config.toml
n_layer = 10
head_dim = 64
norm_place = "pre"
norm_eps = 1e-05
positions = "rope"
rope_fraction = 0.5
qk_norm = false
tie_embeddings = false
init_std_down = 0.0
optimizer = "soap_variant"
lr = 0.00449
beta1 = 0.95
schedule = "wsd"
doc_mask = true
Each number is 128 + 24 x the weight over its row's rms, rounded and kept within 0 to 255. Layers, rows and columns count from 0. Numbers have three digits each. The size before them is the row's rms in percent of the matrix's.

# layer 6 MLP down (transposed), 1536x384, rms 0.118, rows 664-736, columns 96-191
102:107133143180119107110122148136141137101080114155145122099113127132098152128113125129146117120109098117102118102125136092085106143153145078133094163114125119134153164075083138139113122117114154092159105131136154132179119143134129108183093081161145089128087150131117145131135073128068097134
111:115151127152145146119101165124136097144143131125118119137150132133164196161102140097143128124102159135098108123117102147115129114112114134096128099149117135117123109113129111149151165138136121130124117071124128079113132106101097103141139065126136069102155110101126126072134091156139119157
112:175140115145169148125115149109139117111124119102084124103147154100144116097132156109134120147124120107123103148111115124110100153156168144156116110135126114123140118129096142084119177107094124090182147141098155116116168140082157084113108145111162123166112097144142130115155149107163138088
092:133127102132090124110078156105128103139136110127129148143156127135143093096116144124164112181156178073100115110106123134137157172119113085102110152137158114134137115129155126150111102144143155134119148098117130112124123158146157102130130109145165159138102089165121107133106126142103098095
098:114114117104147132124111099112149130125152101131099138123096108109118134131152149123134103127139120122173145130145095088178107139147101120073125132126125128069112111125120157135152120100152103097164094178107145084103177110070102134118133133056104147099126144185109162110126164170154137129
101:137172144091126146118100157127109155157120131101166120105116145133117135057114117099129122116139091136118116097130156140109136116115135113134108140094152163116118098144143120104139107078154124121070165128108145119114150177120163136132088144091073135116148124137101162118098152097138125143
097:137143126106107165116154138126158149143136134079118128075090140082168127152156110175123144156128115139121100108164096114108121148116148108126111156141093086132120099135141097182132141165104131146120108106096114143142116142075092137120086122132155112142147127136112104165170121112136108131
106:125092130113113143117133126129108109106141085089105125134125125096140111124114123142110094177117163135123138119157176141156123135183122167097093120158120139131135100106112129178124163087092133170154112147103138084111157127112137110100096141166139145107158155151112142166132137175069122143
098:116137118136090089152128123134128112139093146113158099174125145100120093141165150172120192150143122087155150113154131094154105109136116109118134124152111128097144111170113136132151164117122100115098169141125162113162079093154150119121128117119111124141129145109153107165115121104132095126
097:138142107133119102128153131133110123169119119130153153162092119099133143126110125129092100140113162126085113126096128138139142085149079095143107122147122136150153136067138138110089149091117149101137128160167175164099116127098112169149145121129136116114138117138123141093106091148173123123
096:131095100164133156100164166122169112103117126145127108138102101135112115102125125134152087104092124103142151052108112166131121178120172108174106126156109098137092120152125121114134152118131123141134133136143165158161167124145137148152129145143087082116170127091115111144156144177079105113
092:151091172147141096167127120146128144140156134153170135145083114138116124132096109116099118129115130094129111122132139118136125160126125136165118127144147118115109122203115132145162129087130117103127120115115139125139113135141125133148080115096115044156118137153146119136125133135147121159
113:116128115112167086087131130099145092120128145122113182139083131087110082140141137136142112101106142110134106085132167151126139135137137102152111115148174137172169127111116103133103160116127138123127125106124070127121146138081132138134131139111106130127119139143156099168116173118128116119
109:172129110143157169139124099142131138102156134128107130088186152163117112086110145118135125181112086101148191065125087133133108128099125149110089091154112130148107121146133112093105101142120092165120101110117140098111099113188126100137065105137153123113125115092114109136143116160146103083
118:126146119109135116138109166128122171126090172133122107112173104157137119138108134124139135082140154127105125115144158142111149131139127137137088137123082114138077106119113132120130151147096101138136163115072162132124112107157150152138113154103116131115151131121148099157124132156109108168
104:145120094128149122089116111133118143125166120142109134133179130132113147128098129138139148112144111107123158134135121111122154098126130077112090157125085153124154134155109112061137103138144120126094177078133103089113115087109182146125139117163151074149124121126127145137135165167162145104
099:125118109080171131115115114103173111090075106113134117071132135153129172129155118143140150110106189100124116038119106097128089134099146121166087141136136132168104118128088104086099141114147118166113123134080128130130098142086104102137139127126068147130145160125144133096143131133160145119
097:121142096159105112134196111152157103136133102121126096126096138137110112119117115136141105132067106118154075110076126157131146111134123146163146214137119157094179151135144093148160061118119109093130156158152123123167120150160147091156140118085148168151144161121131105101130110110126160142
096:108185091106110115135129136135111137119153106115107139119112099151140097172125130125112124140068087153120173135133108099111161087177123111133093108160097158163185122107096146135091159133104099163128151135143120101133131110128099171126098113134103138149166159118168144132133104147157128114
097:118133097127137135130141098150119101093118148159148106097102135151112148183137114105110131124131167120158140142088154114151133106166146122136105112154118102129202122155081137141155141133155126127105098142111164112146083052149103114106100115123135102131051134164131121151142088147161089116
106:149114104128151118127134161080117133117159160128107095124126142121142142131136133123113147081142119118105150150120128117105137151141142110117130123097103149115108126112131098109148124107174142075102116152108114079118100152108092166195129105114145144118149142126120106120124129101079132142
092:123110146193159181116083142087163117139099150143139130139098173131099140172118128130107093132162118159139154117106126166148140140113143145149113170114168113105122133116106160154090121094106153182094117092129134098169092135132088110128104134127132147140144131136097190141135126163175134121
096:112136133102152130150137069127110154137125159107131118124191139118176126143142086153117098105123091156100151136066148132143125128092092107189099113139116143092166084200094112162079135122129102129133150127118079141138129150090142133145112134140154113136124103116124109119133116172090155142
103:131159134108140104121110184118146142144119116107150130095109078117081079134132138096139127130126132118108126106077185096141080124150125151172037078140128114140106125107132143155109102095143145116147153135120101137120153127101096174139126180164095114119112130155119127169173113150110139156
094:077160105137165110140091168133143107164098143116132155137119125107096115126137130157137198131125149110098131123156128124142097166167165105111103092125131146112108118132090105135107153129129144112100135114104129111140109109038139118097128084142101146123123115134106089077096098108149123133
091:144113108125114147141114074099090104122123125162073093126126163092080113155086116116105135151119128133140086162123176132100154157124116134120146147084143147122159145118158076106114105104152070123100174107147138094110150127157116150096155083169176108126156155134121106123128122095103146135
093:127130162143135127126161097122152132123101135116177132170120106104107140121175098143150146137119143136159136135128172094168105174141146112144127139126143092159137119144144144150161123124145105145173143152132137139117135116114151114150156144126161123137087126124130107125109162163116129136
094:117090117129124105096124142068105155111156135130101132097142104131128142133103120152120128118086107064129080145117123131135156161118136106122107098098126118096128161120096106124168107095165118120103101124163114087107110109072080125091101136137105082111124145153126146089112144115150114112
090:146153116117083151143119086111136151157111104110093149099134145121091098116108145122125131137129150139117145112133125109123136106125135119093101114116146128130125098155119131117101112172163114134120131126167135156122115132195165140121099146131130144115123135101135155152122126134090099167
102:113153127168135133119117152135107142079148075148122125134147109162115121146146097144118160175120141155147122076167101181138125133138135164131104128131112118113156118092156137137096105147119113130097146154120163102159114165109130086092076116131125108151127114150134096151128144097121120124
108:132146118120121156098121101117128085103117152111127132089117116054141122125122108157158143115127170117120104147140157117076135135109164107141147142132143121127178161122163127140094119137164094159116132146140129132141079090109094149132136154154134162133101080143101103070117121143126116117
091:142104082166130119139140168100140128141125151160112163152124116157170102094150129144121157139144138167153100106148111112090174156066118126141126140082088128160116129116134105192130102111108112131118136118142100138148164112153084129121089120134148155136099118174149133114164163162128163177
094:126151101144145111131088066150130119110055148124139127101121125156103139123130090139098111118140148090126108147100126137160117129124128145116108098116133184163102141092147129099163149099144129140152142154119143110127187126128120132103106126136128167154101150109124128109148145116134150131
097:082119088149150130123135144086126135109111105146088132158135126121143112159112078095068156162194122144123139121134122113126139112131114192127169110115163150114113091146138118125106113163126135148124156164159152133142090138151115101133119134128172132149131142109113144165138158146106131115
097:131102148138107131162138172108154115130125154117139096091143110154114153115144104086125122097095112147139139066166175145139147120099093099132148131172139100100079150133114084122125136138102117107135101096095119132138167135175116110148170137128166109163110121153115114100159119148110130129
116:097108126113162104097096117084129118120119109168105112166130172112110109128109099121128138090129060132142110141112165140125161100164133108163111153129139098103133176118114110134112145108144136104089180092131107120137114080107083130206125131158149095099148154141130089137129121147117134158
093:180132109131178174105103111126104129131142152130111144155151126143083132117124147136144156128098152171116100139157061127085104114103135169170097146121111130177104081147112145133108121154128130128099125146141175155124108136125169160091160120109131151141148131137131132112158162125172149112
103:129135149127129121102115126088147154134114163131166164125109098141170125134111090160138133163121155088104159138099149155083111134136120137150104133125165123167171116136108132094144129112118124161101121122135154159120095116073104099115124121125145095120097110091115101165131134073069114108
094:117167097122116121134143081138138167158130145122137113162101154130101119163129153132147109118119111149127092105125162104090142101133129090096131116144134177081175168162108125155150111170202124138137166103158123135165129102126141116146107132127164153119102135128099190149122122113120167109
106:133113123138132125138136129134155163126120162129126091145131133109111139085122103146109078104086069131104116114103106115140201135152157068093141143168122112109130118102118074134157114167133112117124134116106101126165157132081135086168112136084113087147145115139142094140138122130127113107
104:121112123142137152124061151170104135121130143151125118127131124103117119116110187124157089136145099115111126107159100154125159142137142101123140139114108144098128113120102121120128111098125108127144120104161134121100119104105137111156148107097115079124131117103102120124164134107141122138
102:115112122091140197096119096137128126124111127149147147121184142150134093077139124112108118127101135059122106141118167177146146124120120156137139134091113163147129132096120123101070159126084132126109139154116159152070115144100112110137109155141135116150133147110116146134191131153161138158
096:134097138141124150155161133109140106157105143123137124118128143128116128135149089138139093076122119145132169060143087129162108119150131111120158183140127119160125125077123144086134169140099130103084130123092121096125141147122079097209118119132135125084152102142150148108151113166113125086
108:092153126121116137133154145104151116121100145107133083116101158107090165139141127149122097109159148150133119105136058103150058106117114089139101149140130131125093106149101128155117152143111146097091146102111129107144140085157176122147112114135176145085161116111132112137177099129142134121
099:141122152122172096162115147137116118143119143142100131143103144104105123115121132087138106135104173129147173144124133141147155113117080163133141149112154091140139094149122100118107135123144137134101147104100107128098115164152088137155201144134125157135121154133097132129128146137130132119
096:100098139144142157105077123085132114128116133135097151116119105146126130109116147146105106095162098083151147118128115100147148101148139097104170150110100159115123128088152158108137124116172133121069139121157140163137129125179126082091139121105140144098111145125142138183116113127138109157
089:161116153174148135132096111148092148081119120135116136124074146117079124115103131118094122152116117113134090125113152094136164110137140129142137115124114135122218137111067092125119143141129121122133153140129088134104124166152145105126156130132115123120139147142177138105120131108138115121
096:112152162105134116184096112101111147128089105102111123156156114153112112122104142079108103167108112109144149140106105152147117119131150126122143137137109134137128085101129103105138137140090119137119097141117117112133145155040122137124115160125077116091110146100118133130096134164159123160
101:125117091152119140116138153173123118090132125127141138085104142119162115133113125168159130113082144125141132104132145111083131122149134132106123138133150132119184151150126127077122159078159114137136119101113144130090103154106113134106099146121110131098093084104153149113140073148116077115
104:070130140129151115159128110140135104121129112126153091083117137134121107187157105132149106149148119120153116125138162081168158135061118144116094120153118164153130142119154095154093130127186100088124169133155126098140103110143146105123109145155173150148124178087118139150149123109119104133
099:132105138150129132151130085087137135132096142154153120135138126135090148126142124110134148096116161092104176159119106122150132111148113118138088158124115137127103118129138136134134170128101150088096121143119119127122099170099101121101095143097103125114146162108203111099109116091175120108
095:179114134163117100123124139127129127144153106143110071157186135120121110140143156116103139119124085161124113133105129112137187144128146109112145129132124110068123139152118110103131138172118146103148121118114111107152101112099148161160134113124102129118120110107137131130153106114086147121
096:110130157158134120131120146110103130084139111125101130150158089158101122133110134096155130136121118082148061122136062097122104114147158143112142165100095125156146141083156119072126153138115126107110113119141154152142170127127126076155131100146123102117116097141110135121135129178114120099
099:100107101105133160123153102113124151155120150069154151083140128097137140124146090124147144120080111138160138139145110106112117134100157099172140192128116153120160134115152101170171174118115098117092120121124120128126126097103120105145139143153141123127159103103133120136151108086148117151
093:112132138116115088124103142111140093131103136133164146130122149072127114105102158138122146145103114109143148119099109086135106083097120144144114066128142119127086105108141126163145109118132139167146113129140152088079093069117130152124128088163118122086158137136120126091146109138148167105
105:091127110098150151141131136110109140131118141118168116136147149142124155097107128115114123153115126095167176092151108143135163139097129133161102111110069125131151129111107160099131091125134122175116138098094129140134122146065113147151130113144123149121094116158083118137092138170163107124
093:107123124137133116157141147099123132129155137133136161109100134143124153100146130121078109125132116123142144148097170130152111159133108127157103155167118158108101116142123169159178128105104130103108146139123156166136111097109094073168130125117100162112117133129109155131138146101126158100
101:115105145156126113191111156152132113127130133128103164115125114096131108105126130115137091114122081131128141191157124115168128135152102117131154159081126156140143070145111126131139105117134143161140179127079133125142153093114142149164139094143166110106150128098126116101149151173108128115
095:130129111143111130158098132148105115113143136127147111159134111108137116105094121099105122139127146146105138091121116101104124097073114122139091105119158086125109123122119100145096133144156131165116165116161122147129114147099137136172132136112182144115141175179139126154119088132173110151
095:154119158125131137156135097112112112131146179070147105104117127134108138114143151178136140155125147105111134130171139105143126119125139149094099166134136145122180125150170101144117176081125120082158128135154153115144117146087117116135143079100137116149141101111130135105142143152170141098
106:121138117139152151127128134135152147150123131115110102126150112111126147126121134136107102161137117108113134087102108140153168145127116146136147168162143129107102143115110121126116120138093086097147084125104111123176061114087120152149123119145157146159145111090117114130102118112130113119
101:153138123109156157161133173125159110164141116174150078137134149167109167145145096088127085105094127139157153141167097146134132130132162132114120136133122100148145110126136147100139170133103123152104146155148160134092135171101112091137103151165150131132106108141076129122086152134114141093
104:123127133126129109088163144165120137114119121107098092141140095148130137132146102142157097132132142103088126090136105105169162123140091110146131130136139151130147100109089145090155128142147102151123099078111122116135118124104137111148115086141165125072141154104167125100098148151149115114
095:149082113145129113154139105148135126113101144136099112126142138111157063182129115106106192124103155107108094093166112099181085119101114094111133145158112091146107114109158150097126114142135108128136120141121124119099108142140095154139124115147148146132107115117103157125111132099097142114
106:108133095105129083131103131102106192154098116163105098137106105121091147070131156095107137162114134122103124124112201159153121112124104110094125098094132133167132126093100141174163149120157133140107119086104111093124121104140132110121138157142126120097132113143150127088150173122147132137
090:159142089172126143153120149139140167138152152091145116117123121114117093131126158119100107088090137070153122140133088126105138086103147106170122104098130156178108145147105155122119129095172180131112144114103117140111127113174096138178117130156141127178115128128130157089144116150131126098
103:171121125104092114143106148108155151101159141103105139118105116116134129132112080129151084084111101126101144168124107154129152125127105135127155154102124157132129131152129132095131140144119153140067160089123119121115076140152101126118107145093145123109126125083159149134074091124155074103
101:115055092114167129128158102111096121073117135088168151151093135111152102066145119113161092166162144103134176100125128117098146132129136100133171104097124110130155083111107139137110135082117127122161078119140105156118145153094167101114107065141151136158125106133066155106137140131075082114
097:134117130097192141125091108134164118146136126103176112138117102158090115133152102098135129105115123086089152151134146066120139132096128106156126121128119149085120104145108106143118067166108127126125124135115122126075123115151105131142071119092139139141129130126157105089129132136103126126
103:147136066147119129121105137153135093117092113162102169108161156100136134118134153158130132138172110131122110070142130152109111140143131147090124126128106114115169141107127115121104126088147131136115114105160139134112150068119126134139131112124112113096156085144150089079160114122159083153
107:112168141136146105098135139148149092177103131101130171150111127121128153147092092113130145109151141106079120124106129161091100144146123164112122168140151149126075121131116129136143149096176094100138080120112151142151114140125165145134105090097118080104135132120140133117118131125099121130
088:187101110126132131141147114099087108132143135092156164105158135151121126131130107144092138136108101165112132133115102094115103123136081143147117159091106143101081132108152145084166117154109103164108155096108138117121095121144112147161128160168106109129142167104120122064128111094168126123
106:134104112108133106112120096099126143176084138152130132118129143110103093134148164108155115140134138120129113155125142148112144142160089103144171123172069123083109183107147088172136154118106153125146104129154157096145177090056176112142151123153112115129130080112146107080140141148148092145
# layer 6 MLP up, 1536x384, rms 0.114, rows 665-736, columns 96-191
102:126076149068106137147089121128103113097117093118126119114111143109075135125098153152182133167095156101145130137102121172124140078121151110132115135111184087105093127151112085118129158086131134144118160088136136134174127120137117101064136127136123109140172133164114121098151128094150107107
105:123054092091094139112091122175125163122124134105120140110167091105107105164082134091122084098088097106116106149124140136162103087119141121133139150126121110117121146119089127136126142140127153123132086111130112149145126129141091116114139118146103139125110111115114107166139097159133140129
092:099142078102153148107146148169137101112127138149120157121166116165131159122130087123130117143067168184117117120112167136137123115116118154172103101114118139143158142131111117152139142149109159137103157106112099133141189152107157169088137137150129108101102116119148114134135154143114103126
099:128144103107160096114118155126119120153141121126093153136139105114128107101098138110161121130091156125134110091128118099126147173160094133149086118113136149097170136074121133158135169095161137119171113114136126132126175156123137127123112082096123134120114152127139149174124168151123076133
100:101079142127099091143092156112149120137106110136129140146138102102066161112156116186148143141143151136169158132162149157167105101090135104095141099137084140111115146126134132150094121153114133126141140141101134136109126106165143093115114146089108153126110141093128132133112170144120138173
090:149117161127131142139100128180143090124127115132126110184156139154139145139127133107116103112120129137173145131144145116124070134134133120157155112144194095124128106106170111107125134106092093119121144189145134099120090096148121134091181129124133125095156153158110136132163099061119108175
097:132150119115142148139168133149108158153140078122151126123136099110102154128101125122156124164111096083147128212140120144124110147085146142116147077112077105149149113129118110113081117150087135117147109139131144137152122128124110123125148144130117104136088094123107122147110089129143115122
094:144112119085149129116122134131143107107155135125148112106151089135140157146137123121122123141121151117104123171173124103102136153107116123100161124105138188179097147107107114119127119134116145103128107134163095108125117096137095146096171108107075145149109129158138156148130079081148081109
094:127095170115157160116109108111140112112132146146107122106136162136146137140202098139138149151133139133193183150127162097141123114095125159103136119130158136116120098208132132118183113167129137132098086100143093107106123152140153134133126132108097158141148163126109113160134163130163124149
096:118116144128119167143112109098094114097155087126150119103124122152132152137159087150117107167140103139129099121117159109077168161109112147078128149085121141088136125073141148153147125083099089099116108117151135104118104128161116159144129102139174124135176106160100121122160101144145120096
092:108114117136143140124144149118121122145117142141102114088139127132130109100150113106164143101126133086145154136161084129110115131136118129070152097116117113123137157113123129163147120117143115134167144130153120074101144157155141179144136147171141167093161126097116135095139096169079106137
098:151124180120169106145141110124084104152106140149136121140121104104100158128172143151114149165093135142103111151135105082077166115137132103140101124124164113113119146135139096062146151101119125158134088125135118095139116125128143121138130154137158127117110150108080133111146151119163105117
108:137132124100160098142115128133137134135132164120097140190180113112083112156138141117118158097151118115131119176121147132111177089136124118127099151098171166123152133128140127165066144119125123154127158113146122156116134096174170150121139109126144148132112118101178099149124102131135115153
123:112109116101129103154106105163119107107131150132111104124150079094139150142104128122097133113115133125155103180111159077127119091119139143107124152114129143155159127155136109091163131146167102124136138139129089139119114117133165133092108136065147138129085107114075131130086098154102089149
098:142133119116162099112133117138131125156141119150096127096189182138102142150107075148117117096112140103124136104141132095134126137118142090106143181093121134097119107137077136105140108112136124143122146076128132122117172136143161120162114116163140143104128132107125134132106193152159127117
105:093154079095082111104125141122125141110053118119094116107131109131121099075105115131128123113129097140126132111179091116082151123110148115141109134122147118146167101153134101119091135123160131090112134115153064108124129054072114139117129128145098135048146103103112103130120168175117158151
097:146099146133135148136129144124120125122146169113121150123099122120111143117126133145157139153131136066105146108115124131118150114107127136131144118129137116155140117083115122164109160121093116162091129117118152129105148111164143119135136137116145115106111123105145149130147143111160110076
113:152097138128109140104151117143137117072113126090103141137138091155122142167128134092117165137119132129115119133135129130137106104146119133119116122155146124120102128118152125161142153111112132109083134146168131100160084130110117141078163134178108148110136121111153161160176116162111141094
098:103162096129119119169119146130145179120103144061172065111105129127181110105131133139126139137174127148129148112105121097154097116119106136131125148119110109121137148104138115123139098154139147143097147150147089087120142146167122130146144076166159116090140096128129097138107103082102127159
106:106134082162113124094170173115123138130163112100125129120130122098158137108095119088099144130147059092145146097148134165130132138150130169104096113095116115122080116127141163110120123137123148110122084101179135138154098129123157110221155123074137110125081115108096157096107114113095106171
094:140133158106115078141112099103130107102168105137147144129091130171148130178115142155149078160128139077146091154118164101063125152111113123122161110121131154162150123157166111118142175137116128119144109120118121106093113144099137152089124076101114152116193103090124099128129106092108131138
096:146128151159086169158104149110143132123118071124149103144094146129154148124101126125144096111104124136126116141072108093159099107112119106149104112111131147162118117123122098098154090094049169147146136145161140151109116120153131146090099113136142137108144100089090088127077140156121111119
101:121116153129133133104108126137148130105135144173109115114110135076130149115142070156112103112158103182125139127130109174179118158107149095122128148123128110157144133133122147138102171183082118113150140063146133157119138121125165113119112102148149099106118115102172123103089114102126064116
096:128162159122187140112169101139146137090148091108161130127103084132091116134127129082140092089154109133134121141180138157111132087087119119145167090118135125099104129183159150133099143128110106131138131113165135141126146097120144150119164133114098113104068112137131126079129116129147110141
100:159078130083123114107146176146114132164125151130126118149098140125106146057117133174145135130132128139099126109144073130156106154125156159121119122141117121111074082123146142144170095143125108119123140135168151120171113182139123117128089160110139132143134116135164092134132120058137188153
098:100147111114141148130114175140088121112126123128138160066121148101142097148149129123138076137130083140111114143102149126142166169156089146152162141114188089118176135135098138132158150116150114128112182118125148166157119137117128156146130129125131171117106149125140108141095116097119107097
092:099088080095144129133114123149151128103127130126167132097101117117108135154124120109142113114148130108143082118121149100134089083135130122104112146106128112139153118135093152127106090134158120108088129158064145126169125149103124120159138092142113145107157134138106137146130143178130119150
099:096108130132103159118111130138157153125146131110185153177131128094141077151128138148128081147136091124118123149124166148146128102129116100132120118124105132120145117107106131109165138107140124125155140138099122125134072108159135134143155135135158139157122133137147115101149126119176149169
098:130113110120163109108092115116147081127123109110163170137137127109159103133112094142094144120122148087117125106154175160140159111129154121150159144131087133144088117145065126096168144119144132177126115147113092157122122135115104116109139167109134161170152124114160130174140111152140155123
105:092084168152145116108118166097106176149160103104137164125108109137135133158157139073122152148112151164132094161094138133130144116118127094116151082092143160107114150158157121139172130151100137121122104108133141144055135136144163120134133142091114149119132105158157160192120142132139157108
103:118142114119115128158101112164115103180102097094120144143140139136132127148095123086124174194116130090143092139121113121155122131155141081151124134124123166137121093138138124119119136117127121142119121156139156129145118177075131145107117154104135134118159110095128110118134096101123150094
095:146142135140119124139147176130110125110118116127108112141129117120147123101072146114126121124131138094133111106127167137108111154117120150109133154116159104148163155148105153164148100131106110071130122110119132153179111105149154085147176134143149124138144160190091141161116135147119100113
104:127087158154144106083111122170121167117126095123103162114109134147156130158140089135174133141145095088142109098135116141138112117092093120153119162127139115151084152135169133095188102150125145172132122154114110102132106097127165138147114080147133103112169123117146150146093143133158154150
095:174145143112105112083117128128135133136108129172119130125164124126102118136129153161099109126121159118141119116125122092146145100122155118135141106077097111135166121122131196121141108135145098170144173150125086113107163114166150107113148112121143113110125108110145156113145164123154102141
112:154124112103074118121096097140099132110101138133117128142179165112115119110131101121109098098130107119098057174151154127096113142082107116175098143124110099160130132154152164135096090132106112124125152122099124181103079096095112106107113154116172134161126130133124128115149149125091138134
100:091119135136139115181111135136104142113140116135102147122091111169168127122111120120129147103129112132135129117151126126099137109130114151148139121120150137121120184124117072155143113112071125116108134129152140130154101109176125132128176130134086114129163116140139119137118115120129157156
108:173111142141126096098116090126131114151120113104115083151074151128109133118199141101096149149147124153154087142097129137108101145137135102144172093144087065165109096118135078176143088178169129146125134144150148165110106136131118135137156154131128136136112161158107105133103119118136103106
098:129095127133179114145118127101107102097137117078117109126080121097137115113164124116098176113115123165078148174105131126153145124115091123102118126090153148141127116098097135167133098133077167126127133129116125123123116180155135151104160145100090091146138114119105089146145146112147124119
101:105148113090093159110129107149134126119106137128110107096120127112133106128117149130085129093169112145150146180169108061142137133104128070108139104098144139126124162159068121144157112110117120126086117108130152129095108122087118134107180138101133116128173144100134131141110112126128152176
097:159105132140088127113141136103126130151140105131121132138149068137144141109132116105155091137137155130180133132125163110137117163142102118162116100108141126133143140141150096178126124109114056133090116136148137131112116130151120133090116130110103120111117087120078134145134099113101126168
107:114173138155150170084168095146108102114114101128129116096109085150137128132097162134114140154103160094161132099113103125196114096152120124166150080134171139148121142163141135112124172101143133113109185091124134168125118152120177126120140156135129129156093123127111143181134113069138148153
091:125147135134126069112136135098132112113132153114114149098143080110161117103143070125118141148150134135087148139139144136096123136119148099112143106119120130141141151147125079144112105104188168127128145157106163150060143118155113099117128187125121120130157173125117131159132091120106114136
109:140121129155108139124144133149119119138137076110149123079109144163132062123117124090104104142131155126125127114087120102125120149137134076107129149132159137145106183150142115090100129135132133117085091146090123113114130146164116135115145147129180147152091132152092126198126154146157148204
101:129142152081112108113159175113104148121143106101093133142148144100118134115122105145089095134094143118137144149125170107156113077130141142105079153162153092120128099146108127110145142113136113155097163058103115090102159188185142146161162139160132101093123121097093145126139171121157138158
099:124157159148133135141146160121147156084142135109137136105134141153098143145122064106097156176158089114133162135112147149111141163121162167119125128137146118177125108133103115102121118093099159106169136155114095115145132119116140145142136168144074113159143156100095105113102172118135108155
104:108140119135116124122128151074121122118106147140116129160128109166133116142156110102138101104156106125106158076125138166111104123123156103117142110153175156148075149128127092144107159135133122114146076146065111166109100135135143153143091149121114164124118147118088116113096126156119119117
090:152129090119108107085155148124156131072157119139138146123083146086110153113123120160127128118168159091121100111105157068113129132088117123093123124152141106091168109167150067095124135088128119127135120127136109133148159134101122129113150106140129154148077095114094101094127105109147100086
100:135073095157095104145168128115103133139105127142115139169088136153168177159085125107118128138101137104151106168119142116141109100165095142138114131109119095132119111143152125092070111086144160106099075142052125117141063162141148119125166118148125142110100134111107129121167112118100090143
104:121111139108138161138130182111146097111117116117152128108149080119121121119120160099118152131148151128140135163130137133199128106168096069128116165155135135177098176115114136120119148125112131117124162125108153180153153110092176096146139134162171115133126103106151088140106145127154105121
101:167124138123110143142162133118161150137140153099104120102127146126140100117119117129144156111142159111105152129141138126125139111112086096137115120145101131108141127122154136080071129145126151115138073145181116105106101134145129119107161119118120126102140107114110152130098118136173152088
091:126135108141097095162120131110143128136149069116121070103092116087142155123185105143109119136131154120133143111121112171114071063117142125116142156115119115114144113134108120122113108119133073140113109106118107167127143116094122110140142118105132148138113095107111146108142150123125113156
096:117114127172148171112139134102099078131134156197119152101140132151120120089130141160121153132095124136134207101139138146084129146122089128132103114161108156109147122152122130116136148145149180146131151136172090087119082166142140099113108153153149131136106138123121130148091128123135122130
101:146113118118111099169147100124150126132137152177093135143126156082096156142123036144141096157123156136131145118135103109141136138152154134105152087145131111124137124076129146123138140133128110075120120126161116165103145173148168148101133121162099116138146156105142147077126143085153125087
098:127184126166135128129135129093088136117158132082127163168094145085094110153110080123138106130142143140145104116105147145118080101125153101192169116165138096141118074145098146133127161103132107123128161136145115142126089116132106168121105176102090135150201143109160089121131112125124132163
108:143103165142129140090096115144122118124171085110183124137132143099125135158140107098120128128100137080143133110112129160118158096099129111130112105155108159139132177094151178141116107115104123133127154126130167097127145104120151128135139155126139120124106126171097123094120126162130183095
096:145097129170138143131108101145098159155092130122114100162137100145141119115144130135139103128156149156146122099131136135120098083120124182115140092100146135086178116105165108078095098142158109177134120128104099156112131167098130135102110129141152124156103133148119099105181098156098104145
105:122102125113120124129125134111141168115112134122111120118126148146080131138175088066111128151150087135142144174119135104085103104172135148151143108148129054117076149073117118094093111066109150118109144183145116121126154092151121136118126173130064105170122105156145070165168149162160120138
094:147141157150191135132157094128117173146117120141167186141128135046123149137170112129125161092149115170126131134099133114132146096150134133101169149119135132155135124119144133121141121154118136106081152170169099092098173112102094141096080149097108124134163156126103110137082120092125123115
101:128146123133165117109105161112167123153103145129113140109106129097130127144127092104150124139138128089135085169116133115188125138156162102162124107143104074097111140174125181126131129124139150128117159126140100131085127110135156121095140173124131130118140188099117098162096127121107099125
100:077112136158118185100145110152095140127155131132146147147110115126129158140091137136116098117114174111141099096145114096088165088109138084101114138087105133125115125149137149157171101117113114140121086122151155150150158111097108121146128127157144101102104098128097150142157119090125147104
099:120090123158100122167114183143097133110162144138154161120133101101127153134155157177105165073115120154124166144081058112115080132109109103141136153164150162110171136139102125116150105136121123141120109125162149178130130115132110131128145150130140138145087134121166149132128205099142155117
100:105143131123136101135148126101159158103172104118118114122101111144136073124160164102158155130138169124100091134162166090164132134075088141139119090123151130137114120163126128133149094153131109126144107175138129169120163137101125104113162145145061098113170081139105122134115142152144115126
101:153127131141137136068149137172126117149145092133076114142145149150118106157085124060126141125113120159157122110148129120121142080110135131066108146145130140116163161168106109125094129147124161105128105087107086108114154104080125126102097109161148104125162152099137127107114155103158134156
104:087142143152139106138145075130078157155130141105127096118124118162116131109148113126127132125153164115116123094127150127141116166126142168146143111132153093110111116117117121134151131088085082125110108141115145128095138086129116163117127108180128133141140095103157112148166152092140101157
100:179161121122128110142126063149113159128130126125112119108141146138135161096163178135110107123089126106140116122118085099174122105134138140111087159124145125167128088184125099132135133133086135133093121120113127142141154130116123165175141143120126119146151170070151144162142142141155090178
106:172074160167108108110164148105099135128151115149121128128142099145104147108149113172118099094132179180138127129102094097122171095151109114121104147138168153068131119139145130066160119096143137149110130132138111155131136135139113103167137154145133159140124143128121121137146145103107106138
099:119138140109168080077165186154122128142127118140120147100148099140081114142117156151156137132150147123126119126116148111176138137167161085109132117149123159142147134073124143125150126133142132168117146142106092160188168147121150148154151112110085107140134150145122137141148122098110122117
099:118109143143184076184145150129110127146120095119126143145103126142091112136122144142134142157141099158136162135114143120156178080128109100159156150123171105137094137037112098090142117108157088118121157127137102163161129133075125096136153165135131120135123174123109080121117170133168107141
099:113158117112080103144140137132153103127113152147103108142113150148080126148137090132106109125111105099137153143132128110128104130102139136189159128140121107114122156179157077156112152158139182149162115121119121139126170131153116160125117123120132149077182133095131122115154128133121115112
099:121111115139107140083097127130081105137200099144137136195105135139139087067126126178118114117155101089172114157110118145157091142132132148128125116162160127139103120119139115087159114130133110138145113158124121156135115099101107095124166156146131153143128086157127126157133123104119147168
100:092127175139105131160139154154149133149151120198159168078119138099108139117104128135157170120129144122136137134172143144095129178114100096140098161122139145150135129152146071165113134114114122114092127101143116124112160112148178138089128107098103158084086125113137127154134118129135131160
106:126088147150133107135088088103150163097081118116122098101121133150128140109137143094153106117150100129143098134160102166112129152166119107125129140079144151127129140101153125161100133101127132128129081148147161102146159115093103106094159103123120132124140114110111128139140120133135099112